config.yaml
d_model: 256
n_head: 8
n_kv_head: 2
vocab_size: 8192
norm_place: "pre"
positions: "learned"
tie_embeddings: false
parallel_block: true
init_std_down: 0.00344
lr: 0.0196
decay_fraction: 0.866
decay_shape: "linear"
batch_tokens: [131072, 262144, 524288]
doc_mask: true
z_loss: 1e-05
Each number is 500 + 25 x the weight over its row's rms, rounded and kept within 0 to 999. Layers, rows and columns count from 0. Numbers have three digits each. The size before them is the row's rms in percent of the matrix's.

# layer 9 MLP down, 256x768, rms 0.0586, rows 0-50, columns 256-383
094:544558535518495487435550507505509501531450481513500512467508544500505539556510497538502461479455453492540533510472499508507508508485507489495491506485503539562449502512495518513504602523484487520482482477489482504517452496484537517471466499503478503523493540518516493483483472490527520484488504434482535482498504519484485502506466520488498506537492491466518483512500530492503528511529
097:518562493548493445523512478463467534493537513465510511470479493491528504486499530487507490493500489462500527549477464522463536471525522534498532503472518460485512518451517546492496484512497523523503500539439486502498520504504526483484480486533540499481493524556484530544513506510480488465496492497529501549553492508497495535514512482505515499446518511480511518469486506527459496523518
094:483486533506504502499537484509534514529500486496517549483510488536530479472474500483489517559467498454492523494487487511518433454482473487502465553505504485528496435480505498522489505530510527517517501522512544500506518512523511505509433505464523502507494480472513538490490482503482483461503456522563494514492509521504498492505502519543491497487469520497464529484498497456528559473493
100:537521523488497453494489525515524458518530506511491501537477530526529500470509485498546467541480478520492521520531517500503499526499469502454463502474492505496455524475484494477524479476492505478500471488487520501506480492482473512520505501493540500534501488487542523525546475482473508465484532473496522494495496473471477500516495526457534524523506465508455478514428499536466508558468
098:527512497531517479523538490478509527511453482489510471537463489541492517535486478527509528496554489488534489473473521495501468484487512532487484475489445490461490476525474483523501482490514464509525507456572515525533474506499525499503472551514484505462559497490514516501498537515526534520542502508518532474474449483551477525463520494499499505484435483505525507470494510489452520522510
104:511547522500498518477501485505469498508488528512501509534500490510465442460484506504530510517508484486449468509483521494494502533530486485455485457460523487474491500521512521495500470513481473473514485486469481534495468504527509462502514506481484484518551492472505491492509461500512481485563472506533518497483503473498517473477510497564481484469497484477489491519557492466458481526497
101:432497526491497506544469478460504521515476491489526489523525513479500499529494478502435525445507565526504501505507502479483484530519517503455501510466518509497508479500494473481523524453507503543545509482492513488479510495493522473462499475503494537509512496508505548513531472500495539506456505529498495499506520528467528483475498516493495489474521504541479529503516521500530533470501
098:510504496507517510454466491485481512469574536495496522518497438520519469497491469473498490504511448506475503558498495490462500475506485481556529518503481486512527466473513491499524444495487512453509485507519520498476512499502485543495531463475480502521545519487446468490507489498490451494532521483504493531488498473516446543491509493468492488501498517476500482492494512498551519476492
093:507491508489455466471483500517437468496496492508506446526508497496544491491496482472506509542525479480533504511518497528482489519470486503520471501543535510504483469503504517477542514476510509465510516531526509513522508516517505502547459494460509528492489476518513509414521476512534504502467514493500521491447495547531527474516464522457456494510465463449467473499449475493454510528521
103:445520501486489518507447513502509522473499481443511495472510506472541501548471487505510480505491461532506517511512472497519501472520545529500486517484527496484507492499455473523507553542499471449466502490480506529494501499535521506474490518497553495473427484488485531504512435498553498450479535511485520474496544461494521499558499545561514514455526508512512472511585475496539488490459
098:518488513466459465487534483478520497484481485522513528532551534498478481528502545455547512480457483536465462494502538463465443454549512525531496476495521498465493489492521465500523481483475488492507485542506495489528490502485514494476503481504538440514482463500522518521519559490521475551475451494501509465532511533526490529509522490491484500523492478492490492458481490454502495498532
100:483536499511486498503510523479535438463528500536494516505522491502487517479503537512494459521518453539492457432530521501496500493484492505478536517534542475510503509455531506481522475529491493490507503488505523497460518494543514473531471500580530503520509516474505505522470536508503480488513500511458437512503472497493503536493442498526509517498508502533506494518538449497510548498514
107:509519497505517518458519497546506530493456516541484466473504525480494459518500461520531506516507465445464500512477474503540537538460488498553406458511484565451497486486527484514518478510499486522460505541482496509512527510484519493550505524470488519443539494533498480500458494496540475504509503496502545481520510504516480494499464524531510551485497487494480518497548476510518509492499
103:470504492526482469491498510484482516524527478515492508514469494505542536485501493531520511511438477492491546535503449472470508519549540469469465551508483502480497530511543520523535512494492524489506519449510506516566509498491472480515497462453486536474514516516512496498463541508485473457496475522465489489510473492443447493490494489470474518503462478462464541511475466497509489493457
102:468506473517542482569512466517482499507495498522493460484497542518515509488482495486505553458435455496505493528470469500499497451471494456478529562480471515501509504539474503496545545465498515489449485494513515486515499477495471499487497483481460468534525518532524546516500476494506437511490486496487487497478519501540500488495528481466537503490469491509489521477502493453491516500563
099:514534475476498521539510502435482495481491518493466552511483505521494490499512544506495488549479487509511514471468514534503493514495529477502476501476465502463499476482474527544478561475501418481534490473492517509507484502471528494475530408512525473529515488488509517503505522504479535482476491498506479483484498497535518463508508485526497506508508482507534498520549498485491515493506
104:552484481455505511529546537500510460478453487523482502506498499544541535478484494535492504512542460487473490508520528488487514520526528533461510473493520485520469536458545499493517524502503443550470498473503484529511469498550498480464486487508536516486540554528503482475507504498494487517509527506456466491446502498501510487516494540434517490517529471484476490514507495482511488531497
099:444498472463499498514528511487515480492521507481491498472489482498483498482479512508495474501485500501508508515546516478501492499509490553513528485517453497471504510478491508490508475514468494508505503510460466495561510500541501522495527467458527491455499460450471471528458501485508479520485509505513500498506473524518501532464482473463498498451482484478465539518447518519441520486525
098:495544517532485501493540523522460551493516472455478505559472484504478520512515546531479448497513550536532575560488489479464505503504511489498484510474550478493514480484511515521531504491456481506514505469492522493490444473472500496470477477471524544511471498504474487511523484485513484471501470487567454506490464536493470498513506492491546510481470501473493487495500483525530505472532
100:503503487528506538511498498528475505502542542505485510527505511480516528467471512513531516482482513510497510573457511519509502451521532505458499466542493499497471475503562505503492498534538527445467478502482487515486531495511510514504541488511510531491536455505503527472525533493511508457521472552481472511532505580486464517507522538534482469490532557479511464490503505421536492539526
102:517511478560517515499459488463497476446523505514478447490516503508487475457496506474513513475485511548494544485520506488492482524495490528510461521488500475497483499502486521497487517478477536503535491503508508509487557504505541521481490491479548513495525504509500524520492530493474524475502476536538544477482524489507506500473482522493529538493461489489518512481488537556478510497518
101:502532531477529521505543511501479497539520492474505517553477500486539453506484517489504457503521481507502470511538489493496471575526507488544440498511498501522490470492506486486466554519524467465451507491545487488460482514478501469518506552509508467498517502553516468466495491499517513494479526512486515522507536468452506491510479497465470542506503473522474439499471522490471520532472
097:502471440474487504483491542504488471512512487543475478504483460499528495457522506530514499524434517496459483496525515508484463466474509493485445528502497513455508494508522493430528488497464479454561497498498497526484488515530513500495499533428451481496465450511520432491529471481473521537514485463480511471495534488514488487495495532480540508500498476476521442484549519520475465496508
102:503527547498510506531441512514518523537488565475485480493503499480551506471522484498503516451514519522568530544493491500514512499517486499450476524496505482479494519490500493516522451492472504467496503550460462499507512505483510516487524526506502508511482505521489509553520524492507547496516488519478517492487541511511516466526500538533487535500487510495488509491447495485501475524523
096:522491492523515481470515527496505493490501473461532486550512483478448516515523532523485486489473535531496492517493526460531467521538492498470489509478502512477483475515448542450519485487513492471518493505480512494482518501490499495465502490517499490485511498489471496515496453511490513475498573497497435528524493497472461487454506496514514526518467483488511512516509484436469481516526
102:515528504480478461512528536471535542445492492461498481462511510465522500495520506491494458537513522496543451527474492481524507487527494514507511471507501498490509455530446506480493504464510569511479522553545479510533504519544493466497479538523518483497548539503485553491505493491483506535504509511481487460477499493487479521490508509518501498498519483473508495500485493469512430477526
100:465509506499482545494514487492486456461510504477509517466506476498508507506510487492478546506514466535495445494514459533451489533513471533552470499524507518503484477475496500479511510517516498521508513528519519499451514511498461488517499514501511500501474512539505527468471509503481501520445502548478466490531495483466521490508493485559541528534543512499478518492492482504454470484511
100:502557502499503500522513515503536489500504495461515521487509497413495498500509487478481522510515506460478498486523533527505522483495482503467501474499480522514490521516519483503519475494485460519530519523470535466510448517476509499486501563452496527521533481485479485497535502524524509473504489522484510500474519508499540483486526497480516520505472517518510497503480516498499487476483
104:498494492491494461463510509489520457527493501511494531488502517487546537496504505509541471541459492510497503521471487488524470489496492431492528552540494525519518478488487480468531524514530490527499510480479511525506554492513467495481513484536496508506546473476513507497490489502495547494544508519514519474507480509515498509418529500518527534538550477469483506544487483506502470469519
103:529512528485479487521565501510488473487502477504513501482493530515492466479486492495465513539468512505502443511439497533478464499478492516450527478514524486495519516498467511489506549491476473480484517492505506510495481491506505486452471512485492527534501494507475544480477510495557541512487504520478493473524502513526511469543479501477501456501452555499518501510496524539484483544490
100:526479509485492489526487508546520488524479523542510483500529475504537477527476548488511468516497493477506493503490494485465560494506521484537547557499498479518493496476505512515459503486478473517493519479501493477451544505483502495506466495495475542511501507478462496483468472479503472520489516530471482517499514478513542533491492483504504520491484547483502500486466524480535512490510
102:499508503540501504505520469510511482505500483520489495433461538518524483487501529485436484534434452517498510508488525489516494492519521500485505544540501443500528490483462486524516537478456469503528514487496493470496507507521469507483487499550517539459535492499424470512498484519501484482518491508489481518508556457476504483532498488481534487464521476481495515513514527484484529510490
100:502511460505511501521485515513514558516497524491490501487539506478556469492528472475489591523516503554464515491596470483478498516467485493546436474531481474500500510500495484465506497487512556517506489487501461473551493507470536461491566514507534487492504449521483472542488487499493510460485501565460513472512489493499510503505521514537493477451496545496504516529466483507499471529519
103:432476528504482459471487446538461520513483485534570475503517472479490506497499514470463508444449475486541505526486518500515534510508506513508490477504486483478517480515525462515514511514533507516506509487512495510559508512481508465528499485529512533453580507515511496501545535486498452488473494513519505513493525505520503462493468468453507530499491494504525513487556496564507489476494
102:527459448468512521435472497474513512517495486456469488508474511444545509520486503511499490493507481503472485518513489462513468509465500532505545540478499515469481521529457537502468501497502512499487487495480519495519457500501500487496500444461490484460466537446512541526512526485453484520523486520490448530518522541539554532517499478485504516530517501510496468524513524478464506523483
098:520481520533525492487497536473472489507483510533514510513485498504471480478492493505523501481480518496495520434456503514519511489449497501422508502524512475509514543512485499514530517502537495513512512491489478490473501503477505532516505539492455507499538580449505463485501521509483499494490565479452502485515464477508522460532488469518512529527505460520480478489523494485508491540518
099:493487497493523479484528500489514496514497506472519465485496493478507461512496482496522458522555492472461480500543518483482517487503499556497517548523504487503503506521526533503484493494478516519528504512507459480462503493505470513440481468515547502519484463470520484488505489510498471485489514466485504486513498492520444472501496463523490567492502538504494552498463466500536489516497
102:509505482486538500468474478539506518488495476488474492521499555487492448518530530513495467583535483494518460510504510529500506520488469527512489507480475474543495510547509518491498535456517512534506488507430516522458482511489500476478500471518502508530529457548476498495503494518504502481529487481500537514518506480506573502494506506498505516491506488488496519500464489595476522494466
095:490510476500522505463516524493462539517498479553523490468492533472535508510479472505464478519456519498502492478475452497540486451443504502518487509464465454493545515508507522503482469536535548484427495513446514473482460495502493462471548437462467451471475500478436527527521514501513451481497466528495499514512495500483530433498490498486478493497475539512485496501534507486498486492481
103:499471508543499495482507492508500443499491485480487484511501499503511500526501547496489489469529496483544487490460530475515528446473520478495510500512473540512492486578476513504549459491485557511526514493511501486519455519511515498508460508495500495516485442533483512526473491511473515510495509511513474503489531519538507532522497552515516486462521506458496474503515462433484534483503
098:507498522535525493487516518485496494493494507513467484441482512489486500507537518514521478507478505473505479484532479474511447483545495450496493475479549476489453514534515520490478519484500505530508500479505524517523524500530495494485492507459501484560521504465524479556498504524505511482514461503504513505480498490489502539500493503515541489526470520500501483522513482453511456484533
102:500519516465506514473508481512512481468486481486447509447507480498527470472497477473485471503494518476577491520484501475532492521507514497526508488528520488513519547478496523507517532485503453507424498531502460488527486502478517530493494514490472498547515484484487519498519499503489506486486483527510499536513507461471486520501507498507497477522537509495501533489519518504505499510509
097:542513488519484512509488526495509409498508514511494526489499475488531493533492529522492498527481497540479521501490451511516544442514504475472452500519456512484457493456524503484541450510497469507511491531471521532536487517509504538527488473527484517495504496536476481528555416474504503482486467503501442439492513538473526485464511499519498526541521505433515495528521490527566481497465
097:515522458541472516494519508494499494488535480517459483528501490520472479534472460508508501471539472527555489493487468519497529484486497471528480544535551515507504495481453496487520485465534455508461513551557518493505530496486500488467496523525523509506469542533484503478536512518549522482473491504492479456468463537496476526536495488498526543456502512495487547506493488476453490502540
100:526450519478542518500506481463507501466519514517495522518488528475499476540513515525478526465467498523452538505473459509519492510524511502428495509511497497499516479481510496513473476498486483539509489508561503523530528504490523555502526475495473517506490481504525480507505525488451515529520489493455502491467479479502492528496517535434478494514473482484517505510466495439559509482459
099:458489490507443457527477514468492467471489480472497489518504495498494542530465541517491513521499539502499468488489527537494521501478505499507523493503517511506451540507465514465491475513484505498511482502457500494426495500493471445519472526469497510490466473520540478484570494503508483501474478452505500515496510512503558495542477506511482546504497525516477496491458467517572484523495
101:526492512497525482505555504513516503486558513529515487504516550517520485452487502524447520503543478461530514501471510495505489470520491515476488512540482548503500543516497529511526466506538463468484517469510536504458500489536521492480517523461499501471446477459508508495491504497477532523508572499506473495507514508481534473546505460517504503470511517530495497487515506522488505536489
102:486479495512517509565511473521511486513519548463483520496512496513482500528467509476498484490470477486454487477541536475492533467527487515500512560527502516477547471499497483525511515461480512492503510510491477520525468487516517516544490548552500504509435488527535481489522539467483487476520506505507511527471516462479523529519539506527479515526525497503517482502462478508500511510494
101:503433477508469483450478515520485534526502506479500484478516485506483465454511503479506490497537577532443474517493500489529496528539522453483472505506518502490459514575480551492503539504530449518482514517483526529470429505498510494528519504501482500554481513528492495504512516501490503508475487511523520475531456517515505509470476500531547510484504503487507500492555496477498488499507
102:487476493534474522466482469551466496514523489495511493537501510458494519521489529469492519534445497457481490559460457505481525514513508484448490478456501504503544508477557483507463486495492494522472495478501480506540498482511491519532480501547501454479502496461504485523529511497493516511500527504502473487496521488486500491534518494519451509485457476494481491502427506479508498488482
101:458495523501524429487491460494509514481504482501489494473510476465504504533533517531568570492527513523537476530480488526504502492525487516528493504471526500537508473523483481517501505517466484489494512506488516488482537491516471499474496519501524512500569529491527487493486450494497465441504495515488510510454508557526526523506498531485486493527493468517489510502524504524471498498506